config.yaml
d_model: 768
n_head: 6
d_mlp: 1536
norm_place: "out"
rope_fraction: 1.0
qk_norm: true
tie_embeddings: false
init: "uniform"
init_std_up: 0.0303
init_std_down: 0.00537
optimizer: "adam_variant"
lr_head: 0.00462
schedule: "wsd"
steps: 9461
Each number is 500 + 25 x the weight over the matrix's rms, rounded and kept within 0 to 999. Layers, rows and columns count from 0. Numbers have three digits each.

# layer 3 MLP up, 1536x768, rms 0.0479, rows 260-278, columns 256-511
500510492489447515516483556513490490465504512561458518511458524512505485510540466514531471481482490535505526518493449470482482469488458525547494516540496451499531465533492494527484513542467542507538495480453480518509504489522520504483492481511522500523476494519523493477483521477521493459464499471560524545492457497519481472440496504507477470495519484494514480528486503491525480542492452490496471511482502524499519549502504464504478472537490548527569494517476489488526516522479513538545538495484526553548511499545525523506510502502525517524544479507527473524472534502478498511454527495476546542504513512513499475524544473507498517482492493531462483509477530493511503508488497529492523463494501463493489456501493503511498531465474486482469457514493494498500491519502538
456475505490504539509477499488479551506494474503467444515477504547518516502521484485531483502525487501492505493501552526496490536481468537494471492533524508489519488489493470496522477516505532497489493494508486541461513470505518476530485465457515527514506526511490501490491503446493504487493470543485493507515501502519505502491499500495482487529498498448495495538556501531501477483467524498488488465455510440459519513487542511498536481470462493525471497499469460501511540501537497521470519477480455477494504476536533527508472492512545521526513492526515495458480513480525519478510505539491509496514514534526524498471471533528503518506493544465481502524504461501509525485514499533496495518530482504517509501483474493533500490496460508481527508492491484493491506462510515
492500494421493470478518480501493481523507503485512468501495448500466507497485479474510549510485497506468512511536491531481537534490494513519510510475484529517533502464525449493496505492523499449465452495511522485503520532515480537534528475536465493506498544490522501504473498532472495514501543553475500509537525526504474471515500511526539511491543515474506564517520502503477519473479512527527501517487484427497500454489506494505490504466506536488450532452497476508455489484510499513504519499499523532494497481509481540506545506520545564433470484510514534480541457520497486450545459514502502422473521516520480483521466475524461496468521484526513472520503507490454512487499503545536519508443504487554478483493472483484494492517498504480516465512512504534527462494498546
533474471517523499508498492501507555555515516484485467456480468549522526514502505472468482476502503506500506491530488548529476495521511487524488482504514562506501514547487487484534487522512494490524522507486492501482508512458502526501556495522463530514482540503506531495447495500485465546519476484499455545513499495489466488531498493540473487515504494481468498473490449471479494491521489501475512533526439505485493464466500529486443467521488497504500503486497479452512494537484491537508515523485513495479460493476509483496472507522527543585478521518534499527508474457515544447438511478457483512474502468479500509482530523518514476494491468495493478517517493510470483518565570506482521470518484523499463454481501487526513525448503529536521497487505470485538575492441495
516488549483464503502488514510482515521486513481517508500524512506463488461510478503496471501508538503516487509463494447531532528493441479432476482477499493459474519484522498494489477496483501522511474486438486519497489511522527520474516490530499516500503475510520551498481506512507461502514484471494458472555535493498519570489489492464486454466501495491529499518547482525497527525465524479497486507510508499539475470512483470485500530515504459502466497502505512461495484521495481479516486535499484538523507499486507454486496482502505545479503522476529518517510496484514496496515488493486576452497514530473485486506495472552470480529520497495454492497519501492503516511490498489445481523453536486488491497491487471556529470530493531503504447501482499498504509472485497
521515507493499483523484536500505469488554464520499489507485471471502522513507523478505470477529496479490449520531483477476485493479506467514499464482484485492500513504534472512489517514490480489516539523491466512517470501531522510506527509490510518513507459501523499493493499504519489524495471500549463503508487525519481508479537501478486466461525495494491520502478485499513483523551468509497519503546497503512537493473513504529527479462475453494501510509499493495517498501483482467515518532497502499521498521494528506473497497481497502490535487472469514484492532513482498511479498494478508540504514495492486492506535531512447460508513472492543490523521493493500493480479491492515502485502533488501490533509516490486539464469476504504483505504542494513500492497508490
469532503495467503486503487519526548500520501512471501518528475521515479511513509535473456490517458498512501490510487520506536430487500491511497531502496496483546511459556492462488544483484519535435480530507516505499501496517496482545514535502530535517484508458525512505534499505505521493514484539530477508472542527471531487474483509496497468463509538526486484517518498510537503484503536501489512492526470499514500527519543528480486476467472453496512480525501500512513555535508521448505553510513519489479481484438489495526522501477495512508496538522547497535446494508524498546495485483489441503529511534473521502440528511520533485445528494491549504517525533445524479481494488455494416492473523482526546522532469522512500515468494468492484503476469515473497486550550497
495524434496520509514493520498507506443515512496498493540474510516497504501461493466463503547532531523491507511505491512520520529465510494475469474520513526480535483503477502459484480466517505497527482501473575555514485491532495502467479518514498478514520521552525512503515508483514454512522489485501513496497491451522492504517460471486491469488541481500492476473523436503504500513499487497486532502539473489478506500541521456475511505485482457519466523497480472523462485529498461490518500503494482457516499527499484501493468538504526468513486497484533526526520512480500551493493480511496532506477494466517486521512486519500521408465472480482517480478486495488537519540521478472515539549458493482473505484488489494497530476489496501494489499476462528485520480476503504
476484482516480462470486494487479498500472520487463485466458522510477473482455483475502534524486486487517525487509548491517510542524503501500466508509505486461522505468518512478490499514521544497517488468555481472486516452487481481479481493513481491513555463488515486543475484499523474500563522481498519473550482518503534506497480511490435506518507483498500517508485517459524519480504513494541484536491512459479521555474494543488475450477515496505506495493509547514518479441532513478504549488517493511477492540509458520496470436518517508500494555521512544484533482496513437501476481496512543519484531538527506492466471492498487527482505507519511483497469488500449531502503464510478477502495496526529510506485505520518511529513551486505432485478528474516499502488527528
519470528520504489490506528449510484480486497459512495491479463498488507476506477494490517493517540451467494510494503523515541540526494469474492493507502552462518496522471528505544557484502488489511494529467487475473512538511435476518506483497473470472502492508500553490507480485499500490539489512496500494466505506509475556497550524500498503480457537540522542526540521530484474499507496493530500522467527533496489472463515534500484475514501453503503511478530499437521505523490515508514519521462448539510495501474475493538486507496510504511497526515525519460500518486478428488486530575480485499468521515479511514517543487477524496475531485493492466467498522494483515525477468502502549531463539503530530480510460500522496476509531527486493492488535493511484495511501486
505461480526495503508490510520489513482541484499477521499462518479504486503500525497495522491548490514522465476501502504500475478497518473476475480511476496455487501505487492513509548497531503504501482520486509508494547490495487479480509480515544475494525479485530456483475465526478498510520516469510508529543516485498506496507507501530505490490497512478493505509522517495521510483498490497495488492493546509511508509535545469506545507464477455467505516470514487501513519521565528485500513538469483533515519476505526525549477495474457497466496534486533486496519498496470484493474485485479441494492507479534509453505495546478514502489519513523505467534563473521503540514498518480507499521491482458448516481540566487479493509512489525510507506538500486500502457501550471
530497522513561494502512456500507538487505470540520493479438480495489488466484499460486526495463478503516530511552509502490541519507517453484479513481540503512482521553560461497544446502527526506466504479505516485530465508537511506496497504528496467496488487508507483439472494508493525475515481491471510505481513453463466536467521451477477447514521518498453540480494491488520482465512514506470514516456457521515516451487511523459504474504441458519467466499531482533504521477503552537501500477473525494467495480496539536470497520480457498485460512511498531483502503430516493503501527476476474515461527449537501504515479506509474501504480526554453488519554423515489511474521520459507515469537545487488485503505525511508483509529535447484481467476526473485502487479486479
538504492503543489481520478484509512508523520505498480496449486505512511458506521492537528467474498512529514460507488523516499517537476542502489479473538493488519508533455489536452462488507495477522507516521528510465489518510504507544488523494520526528475463453508517463502493484526469524472491482510503490494511474514483473496500495473487460500556563507528488533522484479491545499471491487490500507462492486474507526498489454455532472547546524479496510508478487492505501547523473479447513522537476492516500470518472522523497491516533465494463544524531492485516471483489556510519533532485546502473515474523449564521482507507508508527489504503485493487543507461499454511525502449515516510478502446512504482480485506530534457498494554484497514491506494535477518499485523
490511499483482512491509479507515470506497503471477485490500522472467493498506487503499492486527490521568453507497521513535495480517558505442516539486504466518517495469509499521517482511519497498477517488516509507485519530550552495510540486511565478522531497517496466508488515498543510507484515488465477439500508473511489540529502488502494480505517551511491527531470521498479526482484494508468531515500549468523486507526491473470489500532477471482500496500507532470473491507539502442529469496486499487503475482509542519449555487517471540520471465502500481514518465508504474521578486511552521469491477464507497523491446472487505450492505504499529516529495496527492514515492457509463502484506527556518494491524496536509502486484492487483557483515491518523488463492520516
497502437506527506481479493473487459508507544544485489502495503535515510525469511470522510543467487488511556488517455528518511497523484462504417497539494507520504518487457464501528503472502498492487501478504516477462474487452512503548511470514510451522543494468535514509524508478540519476474505505490469494516490523481483485478497526471521522515531522504519481544503485489462545502469560499511501486455541509521525536559470542493516508445510430477487504481507498507521477529486475485489485518482535489490481469498465509467457491506518518505553518465518460510471513529501481452530489492518508511500538472505508458545527491520501510488464519455472485503455484520452495500528526465494475492482505501527459524500529504485499546476527512495493539493457505506496508484509520
471509507485503464510547495523525475502482525504511497499482509513519497537492522486489486487511513512520496500473507515512495518473521518511510463460503474531472513472515522445499482509513475515499462439507458495522469543457505464501492433485480513464479483511542520508553456500495519500491536512445526495527463472518490536528549511511493520528492511517497466488535495539521487517455487475505510481456491519535452527505532516467502507544507494514514488554479536523515481478503477538494506497522510477512451474471499517481452472538506536504454509484526476493520520519531500514527504568466471509497487472471451470522484458511465511483509520441505510513538513474482509505503506534453504479484496463530515460520494518506483454508530497501499511493513490489514509464488518
491478498504457511515483462506514498519516489514494507477489492485503509483515486539492484502491574448505551472472534466514504499514490487471501518496520516481529459517512540483454502500502481492477498488474509457522512434467470495479476495452499498470512503465442480463535542517503478506515504499455511482473487489509515501527495498516513501477453534502524482480477503507494495478497478488514509478480563525536483528508529516484543531495523512526473532528486538515506502522486517515476489457480453491444512511490520505484499490489512535516433534481480503484532515558534497502560482522463454528526507480514486480536493520471504533528459483468473509530500484513504487537515475475492477519488499498463523510550492550514521468495480460494495440527519501508491533538515481
470468522487497509489484481491434476519480487569492509459503483520520526480478468473504520455479487523480490458490508493486470540490509486510477477507495532497460519507540500511512479508487493530518496505500533492497487509495511526474483512522516498486530538512516480529462463452503508480488476489502510512473524530496512532477498468495457514490528496493504523467505463495450517483459495461469546493459534507518522496479511521522469492508469489550495486470458514519510499488509497506508517534519482481509459483524471501492543514507465515464509496536501515545518547485493525483505510501531493466502513521482497512474467503504510495515464487447458481562510522512550509460471500439477454550471494468493499527502528499474528481465494498517489476491438525510468510491532548
459491461503499452475538502481504528518515515534501483542522507508446486507466518465519493483544489523527498509518522489510505494488474485516543521500525510514502476514498486537485519508536458475511486497438508515526457470489467529485499551460497521516472526532538495532428492488491492530504460488522519505503461523449517525507521476511506495531501474475484484500490468517531497472475501475477526493545511532507537492522513521469538528564509521501530498490507526464551503496485565436519518504502453525455492500485505488496535476520490512505499463497503494501468484540526478489532520496487499509526501506531485481490543531443476482568529508554496515525501525530498502480526477503500495477531514499495475497546503534490524468495484513494527516512456485501512530469507520
# layer 3 MLP down (transposed), 1536x768, rms 0.0399, rows 260-277, columns 256-511
479490497490478532483489504537451509522517526527468499553517494477461482487553503467503478488471484502539504483499564475503487495491489510489454514506518491520483546484517502459530527503491514509489526514499542471494522458520470522490491531519487498503474505487530553497488487556480468502487462474502521505486482539512500537500479507476505492474481465489490519494494507555508489483503503518515516506506516474475453522538471508532471507506529518505501477537472502540497438500502463535440512486476494528515480505514484518510478545518462493512480518515503499507503478496478456547533463484515483566474520491538484487509500486500496507449540516488500492491449531518528495494523511519430487487527514507506522555455458519520458499509487515475544515511514496509477474519534492
503515508500439513515510480501532509498489524506528496539495464489468504498467474522526478507487478464504492528509495516495481515506515484346511472598464484502493491511532486534465516492571478506489491482507522482515535472503470508517504523467497508509462490542481533523492499509509510503507510486502521523497503509493483469486533476529498548502509462490491518496508506491533537488474512504491482474486470525505487500523515493487457477508504495481460480510479501478488486509504478470522530498527480491541531508514484520490533473486496503531473494519527485508506509467483474480502485461531455525494486503478510507507513478533487522468513479532534507494490515479447533535494503473518477508515481517480472487500508509495519519515513482474508497541468507506486515458505512
488530449470531541463470503495517513440511444500534486503517502504465515546545450492482492520530473514520530486481532543513491441516510496588512520450488499503546464503534522543484502468532533473503494531466476468524519510504494504463498504504515488477477487518453535479552501490508518474504499475565475504502492541482493500483520525497507483488532509467480510483514545469479507498514497518463497559518517488489486466496494498508496515434495493523494473484489514488519472487467469458507516559506524478511472526457511497492486503474465508540480474460476516488495439512514508456522466456496518461498469516503492482502520463495500515515539465500517521503532475528472526555533461524529479520514502466499458526484499527509467542466519489497434486482543505543496500497511541
520508469487490492508498553518500513493535490509507512489538501489523529500502462492483502535508479499537523472518472526498528532464498496563500467450534531493498452526511478494504481503489490526517498502524459461531511466506447510518498514484502479495523576524503485487545482551493503544463502521505444547511556510508499455495492537470497456480522516521544472526508509484485490465539507512460461452516478532514510485524482495495462550514491513498480494458467508517521496473527508476486505532540491474490499475477522509451494450512499505524493513474488475548534518514507487473466501491521493500489478496496496463501500463540450472501506509472530489489509510513500493520468467483500476485501489516518531511479498535529492504499492486507492517492506495475508492510521457
513530498506500467510504454511530489523491486487542506465533513487503485464526489501467533517504535487491490460502476478464539479534519517559509495492570474490541465517487520490503465460478504516526509487503476519470502545487527519459496514516492537511480493451478462441508508512478513450490465525510509477467514477520507482490497507505540488492495520511513513517443515483513519523516489535489491537540516461504506483496518509475470491526446489508525512535479492518508504517527480477475476514513456497540507529513531540518503496507509504541479477556500501524512491525489521500506476505472526529469496476474490512537492486520497526448467488498478506496480502509516514514469513558530522501493497508507465494515515519488492508487528574500508443500539495520513492514528487
495484536516448498515505489489502488504471531504500482518483546488485511503482476501477494504503513449490494546490503497474521506518519519375494505552454518550474506510476452469511489529480491459461487514521560470476475469525512506471479501510518515509448508517502503493502496485493508500508544497511506464492457477504505457547527510567493521523523503528537473494526525532552507519509461500511455448494490502557484498508480489545493522476499521507496483504537504523492483493511528510526523483504491481496475509491514484504480454492505504543485542472511523483524498480481511509520473509511494483500468487486500463468486497491491503515491523477504518479468498513508516466460538492510487512490468494489517536477467509469512526524536512480485476505473509520521499507461480
481510455509571507494513496478509525471498481498471512492482496528499500530515505529510482516507521537516509526452536506487488486476501485556488509466527519486488451465466486507532512546482512527532511528447498525456493493477519509502523476530519537512494507467532484477467531461520478452477500475508500499499499506491524517492479481486519489501514467467500462489461430450516510500535509510531527518487514518500530451476506503508509486505524479478540496497524519524534525498545498510530505521482492532493510519489500542485512502482485519542503481486470475495478555455493499474496459476489485524512499511515502500510488496476480544467450514515482488441526502506477501481510468508461519476469552556513451510482521477501458527511509448452499519488442467498454457468516523
485477560513448489479461480509499539519487505467525516501501479505508460489482477538504500547504497482526483470486510476530494514518458520382522499574476454528499500446524512532491530486512507480477507503530497493518490454481538511500471560496498483482495458473473475482514479518512506504475516534477506522496519527515479514496505512503539521497490506539479496499482477549494534493475494494504481518511524491498510501496513483521502480521489486498528513477539499518479519486544494527510487490491468503511524486513515504508484493508451499508485545479470523472482480486473501541461483472477470501559496500519499546439487520553520486542541461495494506513509509488520524539482495547509495484493513495467492495516487472515442499489515479504508475504505524471479510461505532
492500474519541483461509522512536500508491539521534506462487483495499499494534459487523526472472524561494480467499488478511493529489526523608518474470513459526525484503501566525490507507453472488507483515526493504496518524508527514483518500504510541472515492459503501495510499547493465470489508480511554486484526477535497480504498492554485526476482472525547506532487499520494482499499474443496518517560548500459492528488474540485513515503490515493505501505484513526504510499510471480462486519512492520528524488462468477460521493490516508533496491487515471504492502503505514499469497520475488476512462500512504540446502505508486490509484516488516462519518518505539494478497487492519470484517524460499507494494476462511511525529499531469496500492525523455482487524519503
481516519510513463527469466528512488460542534512485482467474516507494525525509547501518485483493522503521498528533487535490518457509511498610491524471496490499474525466502501473507441493515488425501535469492479504532483528531478489508540549496560486523461515495564497505515503546527517518486509501499548476521525536490498527500487447492522531507505519515464500506481482484453468522517521506478500478554418488497505536530497504485483544516516493484506473483510506500545502458463472525475486526518515469501499469488501506473480510487496485489518570494493497490505523519503487486487495511516483455498498519524499531535506476533492488523509521467494466466486520501494524483497500473501483490512496507547534481497496446529506481454513493489493500496475514523495541541505512
523500491513515468478478445456494479528538506492476497521473506564515482503513510475539506510493491529525492503468531534486560494517517503560493545463506501495504497506501503452550474504477522514520495521488564471548492466477520504525528523507512508528523500516459475495499454502509477513512466517509523469477533510478496487531524475512501463507464540496520448514495506526513476567478491504478453547496493504564508504502512488474492515488507486481530493501486511502517470527443539528520465473523521506487471494493508531567507494496497499527452489542448509503553515501477503496516485490471530504499523479522473559508478490474555489482510483513518511465482504496483526513480512495534481517553459480535480468498499463471533525504515510505503520517501496535468501524537505
467516514485480536540521488497473507514531485508556503517506493511491487489506497463543493502449520486538463475464492503515486509521539527492504509477540516521450550506498485510517525478481487435458502460496499535482472509513512522540487568482470478515464478510504468486546562490513529528518506476498496483478479515498495494498506501518511532511537520439510489535536489463503505490502517525515473496512535495509485496497522479506522497480502461472506488519529516486474465511519486493455506487475498493496520505462542496508550488498552518535504469490493479524504483547534520503526500486467530538476508499492447494521534482454494538515515482519486494466519475476511508498466472483490515492494460516484492456483505450473500521521499499495519487559492510474489510541535511
524481500500479441477480481472459473542496494495494509490499514515497490519484510478479499507478449497533483506504508518471474523471511479364476508551511514518503551530511494499492476480515488535451500520574526510459511506478490502480488512483514531483469469461490497502503530480508500500479547491468508473474501490502497506506508472505479496528479516460480513495512474528500485480463504506500525545527478493472507492512520496508469503490514434578491500537489508505479509532515508495493508474484486543530525539525528501543526524485484487492496462488543497530531453465473482513532505492517539536489473472530498520520504535491483530490525525516547542460480464545507514493485527481502490527530481500479501494518516484528520479504532519536497459482504513486535503518504502
486481473496486487531506532532506494534455546510529477500441533474561497480466542472487531504524504483506516487556508537485500493506510495470483509487537502532517519455476476475506469565533506506447490496516531459459487546491501483530515538533504487507483476420524549488508506467531500501521495502505502513498479481535487483519499510468487533535514493483515502548507502521541474468479539522472493513512451490529519486517524454485530446513556485492511525505489493515510540520544493455499521471500487499499491487502478478493474482498484478514552508526460481509477490472488509506481512502464494519461484448490505504463465528500493496513526512530517491506484514538499507490502497489466480488508499437539482517516481524483500521464487519494501475484507575518507481488488534
495529534495510465531484521459537522477484445489487459521521542540477505525520499495531523522528480519547531459477521482535504515495475491637485545446494504468453504510499511494449514495483460525495514506477514486497505534493514525493508523498491504497483536485488489522474519566499518568519532507479543503516466485492498507493491522575442497501514448493537469461550528541498502526464520517511518502519473489526519504495450493511489486553526529517463445468485469507511513514483514504455470507467457482515528459503501518509525502488450489510500520510490483456511449497499498489458495514514465503540437485496503491435439464513510468498495484558474473475538508487492505502551476517499489501505490469487489514486504530484461478505486513480498521489480525518499488540472483
510490455510468506508540477505471495486477506475490474477475508496503479484529466549472517487515497550517518513508526528510467478487462464478504454476480504502477522516488496484474502502518520539489465482506539480510471476485488555502500474497505500540511498512475542506496498478484448506482471481504536522522520532500529474513489498482534462494521451551469482529525498514501488506482531515478530487519486522519529550470493509501488524484521518491498510526458521473498542494499468488499491463474534493495499480532544492545506505493520485517469487535497513535477528451565491500512477544492522474495510470490483490511533488482523489511483520465489489497527518463482488475503506532492513514508485492548577493512449506486522458461499477454491529531508475525535486474499521
493479472509463513553487486501523495499511506524517501525524496500492514553481500498507470556504498511495563516509475537488446536505498502426494498567466501497512476526503526465504535482532482538466478496541501536475527493453471494513499515507546535490526509507481496478481488513489501502491491499494506454501472487511520539508528526494528491543519451523488512536493462514481522454492490509506545515508489499531498512538506527487493455514480446516467495506546529510474529536502493517460478512518517482475494498512528500514514551504507520484539524511511480489479499528544507501446505522527495521496490525483489489501507520491496485497540481484531521538486528533503528502507506481512514520500515511508513508501533477486484551463521504511507507497543489472487481480484492
510475483520472484476487510488479534467504501529472554475501527499453559490515543439502490521490532550511519493481513519515491498514500510501512481506470487502532517534502468521511504521493492497512490503456469546505555470474517464516513479503526512522499505511466472517526504480492503522502474440539536535524475533505494534501535457506443508537483525476509469493489531475487506477484516454449518507502506541481500504522531520524486488505520529516513497506501474456528518508503486473481545489513502491466489487484478478480512498452467480470486461474522501501460497542532501498511512506509520468526467483493487497514489486528487520479478495493501522488490448515539475474470495472488490519495538494482527492489519511499531483464513495523481483546478542552493463490514506
# layer 3 MLP gate, 1536x768, rms 0.0471, rows 261-278, columns 256-511
512490508523520535529495516500512502443474514512477543521480519489498508449491471494491531502483535495439505508497455503509519477520499523519520454518515468489536496518479489525528540462533512492502526513497507516485497535556483490511495474482514510475535488484522514489521525482522488485529521489488505492494480479528536471515456517521449515510480483499466499490467505474485487473490494528492481527524517478510485501501492468510493463471475498522523521503455524497502505520494494529549524510528514485448484496513470520515520502489538498506467545489500493546493478530497483513490509506495501495503514476528509519497483484519496506574480473512508463499468520463463504493518513520526509526504458482500533510510495513516488521512536525507513528513472472478551481519529520
541467466494562461469518536463490464509492461519497489549471530488507532497526487540478481481518483473498508518494532484533514469522549504540502450484555510521519461436537481486481493479523496495502544544507455517492505543524505486495513464510517502502503492451531554504459496508518488491506488506524518533497491513495518485503521551542506535478475529522496535441499561506462494469520511479519488524468478537514444486509549501492521521544463493489512471492489485529484528524457492489527497513470518523502507531483499493520534454502491497521488525430492498474469506516482498556503481510451480456489519475488539493436509519493543466481537468496492494514515514525502483480537494505475544520517514507521469490481469509515491494518525523506511502521513487530517499488485491
480520493473506481471522474456529528502519553453525504494512453483515550510519534498536501484565472479477491468511494522513516459515486461506482459475457528530496518518526464488527494486536507443506487498488538513508506531509530493511522523490487457526502461507478585453496493526530497501471502492522487494495495485490481490483481508498499502535484469503463518477502502467511489465484458490470540492480478476481507507470540489490528465494541502502505496520528478499492529526518484465463555490529488455499484489502482507514449494551493522516489514503515508510505520470518524503461515518504520482469541498507525491490525511475519518540489509455471487474523508487510477491516493513505514473519548511482538485486481447467483507513484483508549501494490485461507514491472534
527478514510514548521510531509488516492498508479461503523518497530446491514481539478496463488508511481496477508540551508502489513506478491513492494454492511499450540498556489495496461501511494526487503530487540469532502505515495464477480511530502493560521492480519546504458487547490498507527463482468494494504491511496496512539508472488483504444514499492471485518560540502531514490452557527519522448510523529512506527517488513481467515486510505510447534504545502491520504496511529496534490509528508530519436496488509511504510494538494480483500527444491529518475492509490517497494505511502494484508479498509519510474499502517517482515527527518471485534544481508445496516478518488476478541541513536525551551508470479512530456563498507459508470537439486546495504500479481
489511510535517497461481471508499503480520500485467498477510486479530526461555484492516514517532534503535491481541499501454515482490528500509503490522490471504447484507525496518523455483494431490512480501512471482522517488482527472505523521492510546506534487487484488501527512473492486474467495507469498489471559488490548470541520471479529514510487484510517467538525519519528502478465517489476491499462505544552492542522521529472507507532522521491534533502492490521465528476487509524508480517521477528474495489509509495515515520491464517561469533490526493465450551514486478497511501533530477496526482479461527522520497501457488461468455516513465486471482510508526530521504493494516471516471508519536497498512488484462516509501544504487464533495511491520479507510520495
508497521476492451509461486502516504510488522517533499518533517528494525444509476454513483484486463498573495485512494521483487494522495516492463518513476502541506456495478524510514438520521509494478527458488539518484447544469477476475475488493496481535510516530431535492446517495528485483446478476463481515497517491497520449516508490454525503499508536506528485482500520505518473506521470478517528506491501517509521510471504512478477472533505512520476503499560453512456455506479506526466507534522460500460471512496491497514486509455494521490480544465469543476504480534504560518522555509514525509519475502500486504446539506538538516488513531480476486505538483482532482525540463462518471507534521505475472504487517518458460512471464509517532461454542509540477539532486484
494512481529453472480482537540498484503529467541460508498500501503528495482523509488495500509510493507528493533501477517462472532481500537520504484494495468494491450484534479493514500526511515530466451549513518443495485485459491481527508475548506528512535527478481491482453542475492513481481459545474480541565503529486493542514485527485450503479497540524477535494513511509499486499540508528516515492494506466553495445537514476462507546466492456514507456489540511483530505532488501473518484484484500554498474466525480531509523517526516519476514490489523482503501498537477483528465475494535469479533509512502469510475524476552520481483505510489432517528504521497519492519445492508475534504514533494519509506522484499538503505475475481486511496540478489503511526495491518
477514469485501538547476492508506472457471493533497511462528480498502491507490541485532447529505509455492537484515494522496452493472472463500507484494499489485458492522538474470525479513499532518489508505459481485489545461496471481478499487528478466506540482486504531508466482513500542503461539537512436500509486532490533501516510490474442495490465526500442486450465516492503522515483508529499509474481491523509461485504500506505535508491535484493515533476506502512524506472483495498500512472487523479475499469464493496475493513500461525477531524502511484487502481503541521462513502522512501533526572478508511468506493476475504486513500533483497479524530507498449529482487503473505478518485531530487551515506543498520516462479498506475493480485496468463481503463482499
511500554492549472488502523529509502472546492498478462496481442514466534474512490535497536504465485500509495548518503496508471515524502522502516456535503524514475468536476475465487532499446520488521469517484485504486506446513495452490474484538521536510529549520517552514498518484492492501489530534468504509464484512515547520523519493489515514487484509529487526470532542518495507465531474551508487483499509534514513503511477500480494489483530520503470548494542466518511518538482490468523563491508491538556493497485500552523476457496495460501501525463525475446515464495448482547504505499517496506475513505483516523520536515513517479519514506538534529504485498551484508486447531536523512524474539579467525526509484435484496473474436518554555511476502515509464529535486475
527513492480485483503485497494491515489526497467492565446515509474444506511455451523469505472530495467508516493479491515494461517465555533530479499494498480491470560516509536506476487514499513477482497491533476533487529539540554523486478473469508519514483526468490572529468490528505485511514542490499495514505464501504529482525523508494469493471499525504515512453474493474520461497490523490529463473462519516536528504565489507493514512513521500550477502458473473483528527516463489526513496511490504513485476474475517532495514537514477454510521534493512481490498496481536507491511506553464514486518481457498504542489499508506505513520506491514509518527505517518495528480520551488530489514522498563448514528503508472470488487530484550516485492511554492469507469481498490
492569504506500517520526485491466467507538470537449468528511508497519500503488511509483578488460448472525529453508489529450470497542501477474455503472549510491493531538493523503483524471542460511516524500517471498505480459473474531538461495478485508465475491486486493480504532468499488524490512511513495513481480504510466486506502457556502502460512495502547523504498518533482506512490496509508489517495505515515481482485468518502489494538494501447534500508485474483473580517533529541470533456441548514476556519498543537518512502523535512531480498493483475485479493494521551425517492501485498528561538466550475509469505538490508505538455511458512462472487480462508460511479473498480486487507479532472483490503476475486509540508460516454504537531523506475472503482467488
554484507507491523526483487531506475487498496465479485492470516470499546531481554496553498513511507437509489482465492496521513515552470472470500499475502475484450466516500527502496511525475473489513493513492509494491489463504462521511528456506480480526490511543511484473521517540453470457508503503513494522534519515525484523509531522454506517478516426522494472517492484495554493492534527471475492512498512458518483513491496518470521475517480504471467513474499492459516500531513549510470484512483428505473495514494510518445479437511433492501478531516467501419524470480515539479584497517498486546449553492570502536471504499496518514489531514545478476503504476531496480542457497493551510469502479487502513524504477459475510531500503481439483532506484464504545500490462510
507519497473461518499468456506510455470492510488496512483476486489527537459520528501529506460549494470466521498496485492520502530475465506501497486499469505507457542502497487492507463521476502462513507445486479540497506458465522504531475508524482487539493532474519490507445500498472466522444476529487488488491491522472502487539506496553439502510458465503460500524484501476518488512494529492511519492489498512516530482498470508478529530533504500502466490558485533492461519498520460477489523487473500515513514453519548488480472489508492498469491487567503567458492517508503464492490497517514479550446542504506493511512508510511494516487504500490516519473489507498505492472456521455500514503469522481483510529496466522509506511517520480518528478544473515537516520512491483
454510455530490510494504511512486473524476525520529519484458497494513532518444498521543431479483510511495521472499458511484542493522471470490521468521510546549551506476516491497533520517529529474501497474498521478480511495461505474496468488513511510522531520538527524454437489485511495449512482538466519546492476502468499498533487502518514532501484528495471516477511498458535522484527510500523499466510559506519504522497488533509490519442547454488542518521524503514513486483483461516515528479484524499512454484491492558465485495503537486516504496482485460525466512554521501466512502464469529513508560528484499484516521494507537538474466508469512497534439485485490506489508521502513468489533488522498489499559472476534498544502478519515520498547500469464512486483490510
504509422489497536538530517502468494493476515479501512525437465514494517517522502488479474530487509497454466539504548532519502485496535504476456511452493496492490484522512547481476473486490482459516479526496510507526528493552448516495511505483464496513489486512426479485485504489496488519491500484467497483469474487495467535502467499532482513459452461504514532496518474474505518472513486451531496473496514544500448501523469520520464487493506497496502477510538489480506484467510490458487518504497501538550433500494549479493508512509447519472494483496491518486482517465536513450452487449467511468455543496533476510509527495489550512436527529524524482534518476495548473514508483495532490471478501521519521499488489525482482480509512484453517487500481470518501488471494528
511474472489479510497469473503506545525469482490470467462506465525499500507481460515472523506490507494477447481513530502464515507503497504545492502558541497521527495441499506508505515509542465532545492552503511494535508524488479531487465487510497513535493486471487520519460496508454527514523479467486501544499519554475479480469534466474487512518485498475488482528528489548482514471467497517518523478521470498521475530471469535498502491453534496496513489464493500536485494537459487530502527508531536525484515483536510491499493514501507491506510507446497499519497539466511479523525529491445532477442498501437548492503522536520494543535509508473524494522521483471483513487561524473526520475458500535567515482542506487495472503526550478473506511493492476512546495511514532
513489516508484523474473475472520498555509553492462537501480505537531496488485472534501529498497518523513533484509504507477519490465527540497477469527481524503515492500534488469554490495499477470500512543525470514547468515530508486471488516525497526486507516531496517475472491480461491530495469536528472505486538524503491529484500475482492528544463516496452514501488510491470517479496543479536529491472525459513531495526496534482512493529490525483490487512515505490502509506531519516516490453521480531470525491497496523460533502518530478522495488503464474504516508478527473449516495530542529493507536490557535510485513499510494513514528490453467498488529532487523550469486510474534501538509508495487467484478481495541502462532507528492509444486470509506519538468485494
508490485489510548500509554458498512527524501503474532484470463511477520455540530518524473485500485474509487517526485486503481475528487485485501495485530430494499488531516493469492491496493536555480490517487495510477486469526501485548502499486523506515487479458507510460494487547494503423496513512508510530535520500500486451467477506541520491503473525494500516506494498508508525483521514531489485504513569492499499491504515496499509494498461516485451500546465501485496525564493495509487457475518496517506529506514500529505521513511518495524504500465530495508518501520508478509519470492445508557490523474527498506505481461519512484482482473513531498504491466485525520483516476484482472485525519501466496513477492493483509478498516478491536481517502564486508544495519492